Weights of a small GPT-style language model, trained from scratch on English Wikipedia.
Size: 20 layers, width 256, 12 heads of 32 (1 for keys and values), MLP 1536 GELU, vocabulary 2048, 20.5M parameters.
Architecture: LayerNorm before each block, rotary positions, no biases in attention or MLP, tied embeddings, attention and MLP in parallel.
Training: 901M tokens, 6877 steps.
Each number is 128 + 24 x the weight over its row's rms, rounded and kept within 0 to 255. Layers, rows and columns count from 0. Numbers have three digits each. The size before them is the row's rms in percent of the matrix's.

# layer 9 attention query, 384x256, rms 0.125, rows 18-26,50-58,82-90,114-121,146-153,178-185,210-217,242-249,274-281,306-313,338-345,369-377, columns 128-255
098:118098102109092121143136087106114132137136083163140133181119109152116144170160096091115096128169153115180113146117131170057104083121129142150110128113183141166138163159137134099063103118075140095086104141160107136171102161139105120169116100131153143115125144094131115156094098188144134119153124111126132136093193128143139122107136120159128131158138135126126060120103157158097139139129
093:179122143110114123122114105149116068125136156138144133115137147128144158087180143108137085152117127128143114112132103141150117152093136110108127154176145130121092113124138134144137142128127132079128154151164113136091142099102163115133155144146073156113106132137074159125097117116070096080129141103131170132181094172131142124145142156130104151152121102181154128099130099104125116108105
087:163163077091061087131161115116124113155114137132164104130105147127140119141153112111130101116123130144153171134085135147108154071147092166080105104162130133159144111140132113101134158127105112151149114082162154128089084122155084120112149101137155113135176111101138124109132139116088129169157094115123164134158123160107148118168109129143164123161152116179139091139112129098141166111138
099:140127105144127147129125135157135113166172119126085146158132122104131105144091132130116165120149121127145112109123091153107117086136129128114124127131106067106113112120151129092089138135125133132139123082131183128076150124105153099198106107173129144140118130112130121148152100118112159115127109131182150134146150093103147157119094132092147159205154084126136117143142137141128160115161
103:142154129115130156111157128139107097158141119168138131124138120129095146165121088101116143144139140090116140082128186108120111133127150142149143187076113140134149092104128083174095162138134108143098118115141092104137107104161157130167167121130116102112130108148157092116131129112131109105114127121122136075145134085090102135142164177151144110133109154134107126119155148114098123085126
109:149113122131122103116167140162116108155101104189123137107167097133112134142110120093128125132112140124089104118095056123130120118124134130135160123133127139129078132121127087112124164161130118134117105118109125164116172134145127129145117118176132122117141124168114107148108138144116149115149144134108137110114115111119111112115073148152173130144142124145143173115114155147079165164094
097:134156121155098120155134126111127133129111119139150139141153104131127147102135154105143103125101153141126126157095137128169148144134132119125136122170136109135140103111119120115103045086106135145159137133084129122111119140089130137131155120138114127170106131136124189092129141176142179113066128176126108115121105124139165188128117129157146103130123112196139109165120101121095163100155
100:103116108092122157108106193121105150140112150098121148135143141108196118111113103125138121135101087137104104121122133087121106100153105138095114141135103141206115124090173141121136089103116149132158128132119169153151125140120142094136127106126105099155146095143203155105121144111155094178165094081129106107104135126127119120132114158130120150118152130133194107126106163104126091127141
097:103099122147144158149079114120102148113145142108138100124121122129128122149128134118177133131141098122136138124114104097112131097126186071134144127097128107137132129139109145136103161127081081134128099108141112087135145121116144142177169128140080154136145120134148099166113135160115161097118172150080112128166117159140106120134085137096122128167128117137126108137103149133129154107113
107:164077143142119121117127119139135178134139091144165139161088122143124161126154133142147117115126126144138143115126128157140107119146164132101153131158131104176054116137117160128077143079150115153125142100115115157145160120108157157120139131131124098121130142088144148150074157123131165125118109091164126110107125130106138107098121161098140142108143084148158112154164200181134162103144
110:157124103143159138124182061140141121104131181147105145145107114129125158104124117097147091147124069126077162141173147192142137141101168117127133141157099132104129149120150120127138133125170127158134149165104152110113167154087149147137140105138097102078128127167127152115107124150136124111156160108125163132171142119099150114122116090134095130159146099095108124108121141138121116095143
101:110141102142131172155151096167113134148138116139179145154056104136122147143141162135126136080126137136142103132114153144120115117162132154104150182104134127168131174121142104143120136116148125176089099112124125087161100118143137113131094105149104120175158126116124105115116091083120108101132131103090146117129145104103143173142149108133104142142142130096083115108098125111159112134158
105:153166140098088106163142085157131106135146126103099135142143113137131096133110093159130135094120134132154126080147149108190082089146144124122116099138091123102137163134155115100107158156126161116106184126134143140096134163148132153124117163130120160104103169143167164162093124113164122097137148114162172072105101147080140090139133133143137144128115108122115109157131157118113124129141
110:106134131065152099123104137178154111131154152112142116125120125116131135166090108123137165073148146104131179113153097114112151137098158092119136148102128144124116123088072117130113141120138172123119129125136133158127092139145172103131125095199146132139135095122126143147105169080095121141118137121118158102114110106074168106141123120162104132165115140086116128122126122118122083135099
105:127137135137123145114158138185100113150157153161154109152122110131124113118120149111125070126148139147170126084101099102124126133080131134136128136148152169133102139129139122145135167148145163137157151169110117159104116113139161183144125112141120101104123151127106124150148110125114154095193212135143130139152106136078123104146093137144180130141138115149154106115177155202101129117096
103:162084122148109143132162112141134174097116140136194136131109114106154113142105141093165158104141181163126107123133091129155152144131145140154103107122094103148198100130149084168132155105135095112080102095149082130061112135126139125138125122150116142107095153157101095171101139166134127152142159153141086144173113125157088120101117122139133146088132141129089140149128120134136146100144
100:144142145149160157104144134148173122121118138072103138150139133119122130132095121110137064149148145135117130159132088087148124151107122127119161145115112110081132153145131102148112135134103105123133119198135141143117130107135094162089120147132140126131071151087130145104132159089106162135120105147129105125189159103107155114130115167147176093115094147140125070168142120099106123120166
106:127087114131135076110092126141134118115155161113127103178138118108122135082140083133142088196149125148162112151164132115137115118117116133133142126143110127117142114156136095123149089114137114147121136127188137111124143094108094087098171141119148122113102150104107094136154106137088150129142092169086141147142129143178140130110137133106116161132118153116120102145155119097162120103169
115:120125135123147169129117132102146128125154184104121129137105113175155146115129103127089111091079111088117152147131156162128104122139145123106134105137112096140186106094100125171134097114128188135132086165144181090145139129114111103136130153116105149098126136178141151123133119114162101096105136098156134128128149160111156105109138121146164140092146172108131128156120136120135152114141
126:157153110151109134161144141126106136089129103106145140138093136133131125134163148191128161185129118086131105121091140151155143153085121083107146125133096110099102121150088138097127141186143144150089166141145145155117099133128113133098142141131110148134142086135136127104140133103172140101131176126113125124119101113113118131170103115135182139153105120100117123077112151142080156142147
127:135188126139144150161103153126110108109069099144137152133124149132111104146130113138141149142132133097099121150073147159148122117125135137087117122095054095115138160155095135090126132162095145162167128136134113121116137143100082141130111163132104138151173059135137138099176123113146120148128110124132117099119143109097127147147122104146175157154108112152115160168146146132099144148165
119:143086148131089136112103108137101128144113136126172109163128132115141122162104131126166141154110092126155132134154115128154133117098128137114151120117126080120138161146177128093120158154136110131052128145156145150131154135150132095122132120133169110160115167131132129148119116093121106130152111104092102140105130125130133125124149076099083126179134121145130086154163162142147164109189
117:126142128109087126074135116133183084153177093077080126156111125126111148095117112136112113126137180157139094119137132123103134150158124162173115126129133139104122102102124134129127135140110080100141113119126132110158146117145130107121166092113148167114116143157081116138097122171104142068070143153138128149150121132148128139121111128097114143115161110187118099146141128125087092123114
127:105116109168137126140139124137084106143148108109082145143130125116091087109114163117130149123134121127137126107164075110135106120145129092161133137111142112104097144116137087121146117164134131119128153100101108144177143123148151123068148119166160157140162136143124082161123096155119141171101149159160086128135069093152125137108123117121112108116137117123146160086159157155138091129138
109:103137102122144161121099121089139127109142113127127102081082112116154162127095118146132089117157146122149163158169113115119113078112172155131137095175133109138121153089137110120162134118138101112110103110119101121127168156118113125129171128103134134098141143167123112128100127176160154124077150142126085118116137143124140155123157107155148094114136102167107106112132115126143133117151
126:148099133113125120163092135141122152147146161124080116117128123131140074112132115116095145118153114104112122120119125156134156133105126125148137143137113144131099151118104081131166174174103100128100172169174136171106168117171137136143146134162135092144143113099144177144125169088129105135173081103093134102125146086114131120179123157158174142168106149109126117139139151122110127127158
126:121168130128119171162142123142090145130164123119109153105135122125115102155123165134108116156082107130111054132123114092117119119142144156118127134166143117105105093124079128096125181162147170118054158091143112114119136114157110162153156101134124074123143128138149107133128132169138168095104126116142089123156160141144133131119110155110168118126124118144127139118129147100106142160136
089:119128104120114111117140130085155109135152102131155133099093134113127155118173123124144095112151124127167142138115134108107095073111150170161114132088130145171130105090154109093093089115108118124149129102157132178157113097152075111151147165136144153138126123117113122080160109147087149153152115162134086177113119132102093126120190123158123140137147127135124114131128102136148143121164
089:138139155132144130112135124136099128142122185112108146121150169110129113114142116106109147145120108092129110099165131108186129177118121158102158135138132113119133129141117149156143125134176155142101104135149115137095183114073154089117116158131139103110131151113114107110111142108138099069132139119103108145118166117132121171132094113144125128122097144125109138123150105081127139132126
083:129140117155089145094119085128149133161107109113107091127122156100142116138164107091204121122103114153159162165108150109166155118167126136149128137148146117103116132141157149155138108153134132093137108128131090157094107129143059154160099128123144129132144114118124129126172092137133122137134121115137117115086097142148119123139099125092114076152153107145129125133101117146184150115125
089:123122167107112147095092148114125161120113123166111156128103130087156101147130135141148118104102155077153147133147119098138117140084118130096104116158081065135090141161102144088134116109104071098140111139099118134118118118151115109115113167106110092100130132173097092151134099129124139123153124091126108111121156117167157134133137125103097151138099104143131095171104148097160141140149
093:126152108163174110153151105099136096144158125174119136129119149137146177128114111109111073219155102109164145156175111135151120116121119130125152096146091120119092120141140152125099132125156112149092089129122076100125133159130128128102114125140146106175127118142145118153171125114133155099066143163156119100124102127123139127118119138087110120135155112131083104132141161102139190128120
081:159085136145152170103154129128090131078122083122152182103131132152162147116099102126129142159139153152145125140162124161114133126163144106117133135108105134178095113114112130176124121148182119156125097110120102112105125110144117133101135120145130078133085146140146169116116146140114140081143144113151064096142119171099151171167101144139157168118088109107126164151180140089124105109120
085:103151100107119162134130169151123109126073134113121129091121129094126134172084101124157067097136129142121081130166097146188125131116105139113119119106081118137154114102138126140120129192117123131100094136169134134157195159130156113057114138193099127137133099132115127141146174129150091138124127088100121129119098158094166133116123104148151083133121123122097124135164117156121123124134
094:167127111145109140138165100136124169173146157128131129153129122096160112160118149111126077119138107140121180125116078130145112137145108091141099162105131139164133148064126111111115152139124109136127156106158156126178084102110120135059107132116117111092102125101138110098134085138120148165113118126146144109139101078109147102132141140119122144098141132173151119121142124109172156137134
104:104101129088131107084147143123140160157109116152103087114131114103133125143130123114122116170145122116174125112133124106131134069089107168094162152128142087148137153128084131147107144141123122145131119108118124134140117117132135120148122160094156155120122173096168083182148135138133169148133138098104099141112147126156126142143145121162127092143124126120139097128101178165123160097144
097:163180141118131160140108136159121166099137121105132171100157153147151099109153115142131137108118122105131124137136111087099095143131182094145097168153121101123108094154111143145100069127150149123107156121118158150121140121125141164116120125148097097111137110068122193108134140139147119113164163117162114145137144091107157147167078168091127161140145118136090146117154116152123088157112
104:136118141151121142084133164157133125111093162103138124124121133093126121121139151131189131101143137137171097143086120135105120097117149139076117109165140146104123162115127134143083156162104133177157103145156155098149107137142084115136070128123162132129128097164143105132068153149081124192154119122120153105122121105117156115138157135158076136109127093144120109141121171124162118106110
108:100159113130121098162127132125115130130156093126130157142133117148111089154131120124126082110097070118150080117082134146170131111116105150110135139123114086099106100147075110095120166133157133136139194124106131172135165123110110139103098132141161070108106109120166124143156123124156192135128151155139110154146135146121137150096156118122141111142115134103143131132129168129088172117177
116:144146150131115148135139143110167127061180146133112112174174136100145156132121145152112109157186137098153167126181117199174126127128108160102126097077126138127110127156115132138099164152123121145117130138099121127138172129126153133139087173115127174139133141102146147135109146127107142100068139102114134109135175104123108080119101113115141122092169141112117172133131122117090115124103
110:139082096102144163137153127164156147122097143152094126119163090137112125158133123140136148103136129148118160130121106145152128120112072130130122089109111181151133173127127128150107138125084118116150105185128124141110170123152118143134122077165136142120150142155124098134121075128116208149148158113130077172116142144128095164123139098118165132132105107091148142130137166146106159151160
107:181114159139143114102115178153141150179124107138123116122153100155133161127086082124086136128114103140112101123127127115119130107089118149110144162123138109133124108124122104129170105104081146139116138096121159125119161116110120148142126132153129127139126156149090136125121120133161118131148150116102147120146178136128118135131108126161162116151101174169133126121105163104083123124190
107:128131092144134133111182155132103152129130126151140149091133187103104124098131142145113104152142092141109148107110120121102126132115118145126165074134108133149140154119151107094154148129149112113096104086106118104099134136129142108132131152136152114152117128085177136123188112102120117136178131171151108117099106102139146093150091164155123098123162131146136093112171093090129132121159
103:101203098101133121126146119097100126111155129153163141139127146179090096099099092114114111127127109092134096117138161180126132123125145153148130115095119123130147125148129147112133124151111142124138149096150090117129148105151164123092179122093107125134150120138116142145137118142132120107105135118143120110126129088146100085118127111117120123115132134124126168123155072160105117146111
084:156118158096154127120131127135147152124147185126132135132155109101119129146122108129117119119080114108143126108158084149132096142098105143106109147111123097164120137124141091112164105142111180119118106153150087140112115136139104085129087135116130106159114144148128148136136177127127143089079122174105154128156119151158136140129125118165140126087129151139112093131131096118161097133111
093:111113122122136117137112127160133172112147136120140175132152113135090146103117142124101175079133151144136124112148128158146101175136128123096133144118123106088109133088089102104142090127138127135155112145115126127169139106158161141126103112115189128125090137158154130137098108090113135096114130136146135127154123147146141129134140106128126158100137154136080114150122103067133126099129
101:159166091124142125166136122141147076124104164127137122115115133113104128137132095143187143111124131120118134129136102122153143117081132121061102130078135139079163094120152143089124107075128142142103113075129159119115078108162123099115148152084107071145147139123139148156166114121139108152144161108138121119096149136116128101153139171102135139146128150145104073135142127125174153151126
098:103175122117106132126125140160126090133132117124110173111131139113172152154146147177101132121160119136103154127166124130082121112147128148111124078114113108123112134096130136180142082155117148127117130115118147156146106096078176165128140127123153090107124136111148082062124160109156162147155104116131102130131113086151167152085097092100112125069131150132139110156129143119103100104145
101:090132119112123125154100132089116127106131135126125133148084143106144132115126157164085139146123118113129072099136127110146126118151124136121149161140124161151154137162157176118125095101139132144130128103116136112179133119102107133163157094131113156157102136135141130126157104134203153127131123104116119126136167120119145196159130079148119123138094137126166168148155081118165153151041
102:146141101120140177104157120132133122134137095135139107072097117127107107103158158094155067122143141142140131145154110120140122146102089092146143102120141120147113100099123147179110159106101098118123117120138095142124140174153127103094137144139118111117089139138110145155156120147143181178171117124175111119148125126127097127140093064184098117065128150111101141095137114175097133115087
103:145113114125098168123116129056142066137134100126138116144111127136138118136153123089140136152139140078150091134163137098118131104131115146116159104104104098159131124145180103123138144075132077132093124139144088089079159106125142158121128129107100098117158094112122145114155082108137105126092079159158140108124096122154150143133139165125153089148109116144153116118160142122128108135125
098:129120125113136142147072159118115106154111115119152113149070129103164152147113095120085140130150119129107138120152117108103131129145126102149119103150172154156179183097145155124117094142107185114110079124134117112139114147118148103138083150146130132139102113105147155139138091123114117135146091101095118162124177139121119156145102096123143134111119135135154099132143120142151107118138
102:158165045168129127177116141098104167138187106131122156149131156115146083126145106133087121151099057129117142121142137127139108149065100112118116156100109095157111129143090124158128193117130130151095162112133130155142161129143159118110147074139094128135144094133120163099123106159111139105136151151107160134135115141105126147151129145108131153123153068119127134126138130120062165109163
100:133135122090167141112101153115096175144151155150075100113084145129112152113137150157107131108120131131154131159123157148133148107139152132107146082103109119114112188100158123102167108106100098129101121117148153112144146113117128135139136116103095103120106121137200175144152087131130136123082170093149164129088120096134145139150133159080119136132172102127125121146132119128127156107083
102:138120144143149138161120165124141155104133109118114124158137123093103123137112111160092136146146130167096082139105121160107098110119118136110138123102149121146087117125151117114119110106131173146112143159106188110141164119119121137107101125140123119131105127123161155099087129102145104151124113106128148110119126137122124129142127117114108142086177140116117126143147137097132126152159
101:096158161112151157109116120125099110127130129178108168106133106124140144151149134158118162084164104143150131117164182138159139120124135107116131133116098134132126137091146088130074150148120118135106117132087132106140113121101165101162096114094094124136130107175171151123108115134085128123126166152129150140108116143071146126137143123115147108119142115136123125140144180129157084124106
121:156182106140122151172153089132098117120115104153105144162144131124110112123112163125176132128111135127110116118101127122140091154120153123126122124130133152082180097148103111106135111138112126159125178110121108102133130126124096154112169131124101156134159112145123123146174113153173151100107162118144089147166105088172124126087085076120135122108079130132123174123123144124103172149121
117:086090112117134126116165089116096125136159143158146135083161104114130132166122169146144131100133176155117101128097094095088138129135124148160106176143148144133155127101127110121110092105087175099135092158137111076107101179103155146153138102123134147132150094161096140118127110181134141132124132127170063150137082113139120166175133086165123120126104124149125146109131143137148146124148
102:149111127156105097140132118149130123155170172115160154159148109089155146134119143101144131125132105103110117114134124119119140136098181132103126141158125120132129123115141072128070163162101109167118119124137105151132133057164133128152156100131121116118132134177142134117108115111124155112152117068119096143151104117131128114159124151184150184128105122115129096114152133164097100098167
092:133125135068104111153154131135165106156109147146117126115189099151103167103132129172171178136167152122101155139127091120149160117127100156143097067139155128138122153120110129153104108138134159166144143145110142157100092128121134119161148118132168147070164132104127085149130140133119110153154172077113113127073152126099114098110109117144133138124118036140140098104074133123105150155130
101:118134112167144075103164135140140097086109173118108073133127135113112191135117143103101139136165126109147196124147117121070122091076150139102131094188146097141117154121151090139143139111146135162122097147136109113091134121124123117106143181170134155133118128135155127114113151113114110125107133132142120131144106120114098141170117126138105116087115132160108141129145108168124145077126
100:083136154142136153169114141172114135144088131147144118136095120145123149161121169150154159133144095142124109122108084168155120121147105127112166097132150130146135128114118112108184130114135126141134157157137103133116132113138109135094141098107118149153121086136169121128177115133151104144153143122137135124163112138135161155128139149111086119114143123124117153138107109090096176139131
087:109176110106135160140132149112085062152143098122159153135126113129159096179108130153115139138103111148166080154117094124180135129118129130135106113150135125139084120170150137095122095126121134138110128123122167105149158094120188129119107102126151133185138098132119145107145116152139147107124082104106105128165117104112136105124156139129148088178103124107175144154125128124163141121130
096:117127136117147121126108116127155099147151154134129103169133112091116159128155163133128114117086085142140122131152153159155145151127155122115158137153123106105122112161113154140141107166114134173089142127151120128130124132127127119152148147113141138124128131092159102081059161152161092116064135132132161091131093116108146136113098139135108143108120139101155123157140092095110126125131
094:130134149101131105109157089146099100129108088124131158110110124174080132123138135092124138107153118158105156143083083117116149145083128120132136121125147119086123122159123164111152134157120103124152128113119059113173142108151149145117113130141115163118148125084119182172158110088128163133089147170088140119155145110166097101150131103124134123127088066117122148113125090172130157125112
084:117107142175163125131098074117098136102152087157137127168115116125109131127144180120137096130114121148128141159101115126078119139136120158097135127128120124139160145100131153145107144176141090097085173155154120139114117172084113131088109118101120114128092109141127118186118122127120110147097108160132142146121113149152124107124101133135126136116137074121109102134151126178091142114140
113:150111099161161130099093164142074138125116094125141132134122120120142146104107104080128141137137128114125154153169142113080131088121167118092140126150153176092113118123165145096101148158109137135127115122090150127117129135145133151127101140094136114134138102141228115094114116125111097162120110172106122131131112136137134116161152128119147129124128145153151163152104133114120111103145
112:110097141133138118105160086116144124131125166099117110144151137102116139105073129134089083154139164134148158136179096105135134117129150137128163108089133127156113103115168083139150141109138143130120090142168139152114147150115143125121090144149179120169126147150146190131103145115134086115100136123101106140078128165083139082127098149145119129108120151120128083147128114134171123100122
124:088122146122147153128154141173114091137128142160087118109118126087110069142125085105139111120128082098128100115113170078144108127131129133124153140178107145101107125112151133147111131162102083110091158152168137155087113113185130128135123112101154117150147125168113160150134103161147175125112129087120131078140147126133115165162157164098129104152116147170108131142146142136131126153127
114:092106132161108158147111146141149097102138132147152101124137128084151094125115127174158121123085137150169162153071167113152120094131137110116124129125084110127124130167164082107126116142093132098147151146171119165117131113135075100122165170091127144163130100150146203095140121149169134113117135141131141106130127149119095177117163131101081137145123140113095143140128097154113102104124
106:127138106164125150117114097137099098108138122108113128116114134148072111142123137115142141155107094133138069142119109126152144132130112130156175144106128135141122136119148141139080129127134112156151147133142182127140155125120109135113142101142142112124087111152153155143128135117136160108120109131120083124140091145127136162136109109118088104134125104129133138159133091122106188153168
119:110128136125109146120092132118117118102130114076159104165152142128162125102107141117155092143120107142136136132141141119158149139149149160118135067149110155132116108099141120115163114122144125140134107130111114099097131140112072121092122147146128141105143126102152173154144125082111157129093133146129111148133117120134163107111149124133142157132143124120165125117128121136113145105143
122:137170120119100079137130119141111131143134117162109125086127145112124111150125139149109114103137135188136139137094131108108134139132125099164101085127144131112128138180143118123118131158086148087144179131133133156125121088141147079116126132110158130154171110135105127142121138135137145115117101146167072134101103130171051148121156114103120127130098105152146134094133106115130158120110
137:128120153144122134116148111126140142092138132090103101146108133117124150139138153096135105123105083149125140116117177101115082085122130155129122155160105156124192111128138146153129157133135102142130161169101164131078120123085116154142179132086111169159137128156115118094127135132173123112102156144138150139138106100138127143174164112111157152114135151108132113124122112153090130122152
118:098083126131141110126158134158131139126133104093122150130129118143058139121114144101120106139123122144128119125110144134088127135122108109113130126121152102155152152140129134109102173096102120138078087144166112156161130178124128090121083137147142092152121162122145163099089133121144136158149160115106093126080150128137155092141085113104111170117157142131158136124174136130128157144138
095:080095100135126145099162101116134126137112114088168144101087141132145163143122153111106116134087134119155150109126100108140110117127136135114124073116125130192138136143166165129176124092163112138138092130136134110129125163154140106128139132161143120137151102079114121122102181153147141111097099143106135139125151136128165106126101163136150154130131114131136121100182121126140141154117
103:126126120167154159123160135167125119097128150114097184138122166107103129144110170179099132184124100131126123132098110148160185141131132187176131194147137132117125154101119128139119165116138081143139140106108144133121124089104142129116125099118143149147125123124146166128127108180096122109130121159108117140139141133139119130132122134161120135146143083153149134151121125111090184131092
096:159090105156135162080115144147110103100142189133110139078134156127087090061111131123143142136139111120174156143140132169135111126154121097109131123114115110126104116123099136124153128115096106136158108118120134121112152113133121123146136110116145109148119134159129172129174128144122152147141091158137155159103178121109168150187124150139126097118153123139165114166111121134118162120107
110:092158190127136083136135115128129100103123138134149081129104107095097111177099094090129130119141125103154105149105140124114138132191144180130134133128107125124191123099120103123117121179135126109104074165145162156115145144141103117161127141149120109137175094152130091144114148140125141132117167104133112095157107135161148102132145084134148156160120134100143078138117139129148125141177
110:132148135102155119120130074082135092127133125109109082136131120109121151152153115145111100163167135125122122162175112126123141133108112136128150102164148108119125081145124159135124123137139138144109134165119117128092109105155127128136098121111190141145153188115157110153150140131095122107109109101165104131138136180110145151156138122138106123150167150132123135136117124094161134144120
107:170145130129113133149131111128106149135113134116109180156149140132135069115116135154113116154066107210105091127123153109152113108119164137158150149128152148108094119142163130132147102078137126132141140080105145135131180116076132164112142122090108143143125123153084144101127095140144126102101126152133122137088144118124118144117115125147098119074144143126157149136108102133107107148104
120:123110156111083100090140106145136063114129083153118110108142101158088116155185141119140126157113138126171185168124116108104113092119123131149152123136133109124128139100134123185121092156125135113105141132130128111096135129139086169136137146113144140096159159127127133129080133140101120149114140129119136147122115153102122129137120107100119116105156123112160130132148183157093136115149
109:120122103148139138135102128123103093087094138093114173148136131178106116116144119149102133160105082095148143110082098146115161120133094113121160151123144109147139151136167128095136113072127117121149116140100115125141209142100088086133127132132144163142150141103180161116172078094133119140139123161142098115088127132086134162165148163140141105178126129097137084124135140137104153102152
109:130130162124100094127115126075124136140112137126118154156108111115164155097138139161122137167176125116112165135166118134155130088123131113080158118140128142148126140115157113108150124124085150141080101111125113154130119144131156152112119170121119126111097155090129160131129144139162110115132113110098092161114153084122151137109120119183161161124158083095167152111083124139123101115129
100:123153117170131108174140103129136125157123053162106145103146147147146148123087130118131084131138107125166120102142105124135113115096160113097171113135106119134131098138156108132122122126122111131081131120147128139163183135128129090088111135135129129109118127170142150154097093156152131074137126115116116132157116152124141156103128135061130129133165107093140107119130126107074155094109
121:163156101105116139143127100123122080156140119136102102060101135151130091129106122152165112118128148087147119131145175143160087145139123138089128131178090114124159142102149088095106151139160127118124104138131164099138108120176103114130149132075130133098150098142147124155135130145175136129115119099123117109159132116112150152093113154168087138135111151156115115114161104155140105140132
102:093093112169123146152108158133128117126141109094101148164153138138149139127119120151128159128111099130141065115149157130137098156146156095105161150146090099121152103123167083109120121090145110131113100132115140122100132084117127108128139134114145177127135172112163138117135084127109147141178119107127110148108128133128116125117148148127146145172133126141172090144157085121121136141173
113:108114116145141154108160127139159087132125157130138136115113111130133144125159089150134103111140133132104153162109152150166131124120128129120134131161133147070111120110119123123071108133201122108095168087130131150185127139121150132111143061144087134123155145081151126112129123147143143139115106151133175116132117113108122100116106134149111095095190184137121139158126112142096115125124
107:112113127131087148148124139141166144152140141132111127112129125117121115132118152140152112110134125143157098132048125104128114129122127147196138141152132150101154101129135105129134129136172194129099169105104131151136120068147132053118112093100152144129088155081104091131112124103149160117143132136110122154128082119130113147112149108110135113137141122134157160118160089129115171148115
105:144095088138116105125130143182105166106173132091146055139160114138107106106113096111131127120133154117137180121144099137078113100168109120132129105150126146106146106132131113153142144094090103155105122137108128144102134133096113106124165141128112102113059180161125113152101160152116084134122180157140118142122112143101118145119151103126129065110127143134108136099099160115120182129122
104:117095106086126168086119147125155104136135100149150122124153141113121091145132123088133171109123114122136117166100069148146149106129062150103112162121135108148118124127119136096140128136134142108111082121151141106130114133135133105161093111141134124102093092157158177121180157131080114163133123116118117172161115150134146150157147125127117157111112143175145126157108113123151155149163
096:120101154133157116148110123140144134077113105130148142154128137097136194054093156107087146131175153141137149131154113099117087150114159155102144140126097137140124156143168138123102104119105143135104115136137097132129131147112130169104078157084136120146110121124130048135119133096097140166127109098129117115115142158167143122132097092136083135093177107152132105170128140136138088138099
112:138119122150151117133124084110106102154113137100138137124090128128134154105144140127087121141118139123104085125132115131116134122089167116067100153110142112160118144162144125102168184128120157149080115112141108158178071133105131112129115150102095140110131111101103181116131128115144106084118137175109143122136127170130092157138094136149090133120120139093061102135134103141156124132133
105:152150127129157135148188089139134127150112131152121130127142150134090082109109131124101153191112099080132070129112098130156094170136133117085169152134109110078149097128117116151090152160117118148119124156140154144135145133132181133098127108095157071171089104121160139131148149145144144138118151133161082100156100122116124149163116151103144168149132166108134142154117118140106105138089
114:134139131103123139104140126149138106123093146133144153118133142161121083120106141197127124135068133126110072139095117130149135130122085097081109125102122092121149139152109122130180179131122122155174132153120135084159144113143094101072159145108106129140134134156171167099179120118100091127163092091124156103171077110114139128152153164120133149160115165111147129163081087118151119139135
107:123103108114095158104172137131114164142122124107145083112126112105148110125113159090124100148104185125124139154140149132119110106158131115140132116124137139083129137130162120127114177137143142108107119146102126146131123123149170120153113106105154109151129127115171167137144125146112145143109170162114087111136153100108182116133150105123121125155089119135078144127145083147155085171190
111:135134153138113095085185107119096063083092136094128097131117143166083149118141108108119138154112118071103135145134119157160139114136142085128154143119138138128115091156143144158114128155127079143103138139153093160136147144183133092102141085132111136149164136118117104116114127113123127093144139131121142099175119106153136110148082166147117131108131127117115142117079154121104117160136
104:109051110134103134089083150106122173126087171130180087107119144148151134112142091123153126097090156148137104128124124108115137138119154122148164144153134136120142131136123145172107143131160140186094130105133139128162114126133131122144129097146131117137132156121115087146141167074152142133117164092123102109129156116135130084116122113152172162134149145118147147114120142158117127147128
115:112082167084112133151162089072133163143139109125159141150121169163128162103135135076130083098142114115147163154162159137085112123114144154130130110126132105157157101148158137169148103146145114111110116131123119157097110151135153132106143112106155145120127183125143119120111156136092132170110139121176113128077164175134137129114149144120168172116154135115118094166136094124144127138125
107:137142101144150132138137140126103098095110123102142146099107119105123082110102124097158174111127084099159114131097124155117131160119163080117187140107132052155104154135167124090119101131131111105148120117117111116126136097185143115111143139136125122133104069125149168151159095148144154153122120148096116140124158159168139124133122124143145098171113135149125155113153098156076165149121
# layer 9 attention key, 32x256, rms 0.0888, rows 17-25, columns 128-255
129:172145144157113082141116121125106125147144112095166163154121147100133140165132149090137123179153123072124110120150121169150131122136138137126121106157102159123144123156082106089112149149126163162144148129106118114121127136146140184144114136111133148156137061139125045182158106074150137166126105135122090132151102117123169079159089144109139095158138114090125093130148129124167145129143
109:092154137097128116112159149144135116114106160116088084140157122130102132130106147096124117106091150141140142125138121128146151140127086193120084160114143158141133102113167127161162132138131182092133081129124128141117140137128147088125132151131112114156139105190146204084127167129118073121095131168105140135142119132156100085130119110146124134076133125128140131121092084105141088144115
114:103151177128122135128157110147122089118107119160129138132169104159068080108131159101127119136129141178118122105071101109140177144144094104127109159115134099152133097123161122137162128141100144140122130128151127146131129119121116071094119153155109138152125115164150222102118137168152138114100128148141157109133083109113125135126153128093137157094124095156137168155153114104121155158107
113:170155149105164150116089127128153125098131124103140099133132100117143094124132128199165123125123111133109129146127169108124119135093152108103158109097099116115136137088124115100125115094117088082145162183105124128105133103127114147120139144121136122100137154106102105192121092115114165116151124135146115123148091088141123150128159130131108129148121149139107125155084094105123127111132
106:121141144174139134135135093139153143108106140160165137150113133159100124096147100074121061109114109118107110135105142108133116148129104129144157183131136117157160120109103130165165093139127093141107102197161098175114170145136141143121157126116120116069149096130115134181084169125101148124121145143099108141127131138140113117112162138140160178125082138149142140104130111202119146114092
108:136099144117098131119162083141101162121096148153146075148120147133144125124164120130128076121134125117104131149133110085127107131142125148110148159121138158160163083116158160166158096142171101121105119120127142156110098144115154164121141119117128119123127150153143125144074125117157058146143137082172112163145128147140156102139120152123166137080146124131117133169127154096149130133144
118:141141132125152141166093103101129096098195141138104154152111145117134116104166162182129112134127090161098156144115162121181111131139111174129148134120125118086122147148133153102163134106153173129142215120081089121139132093131079130106151111095127170125151130094104068116153138154171120118091081121111170135115114113161130167089126081075092111143175117156143142159096135093137120120134
110:097091121112154126094125096140161115111142153134077093172087145091090121089101113103108117145137135128114186161137170142152123103143121137106132076128118118086114154133129160112100140151115132161147137195143138135114121101130111158140164122088143103130157170113165085133127108128111153151107165113152137139119113140116160137147154098117146116122145146086103133167114140129123157109114
105:124102144124146077170131129119088084090150144116147163106170103146128112144158128103096149132087094110137133143135147174104110143164126103136134113068131098109154135150068145128126106177112150128070131130130105074122133160153115132126109097110151132171143112162106151151150116133110093108140130119123123129139160153151145151123085142139128129137138159097115135126120121133125136124183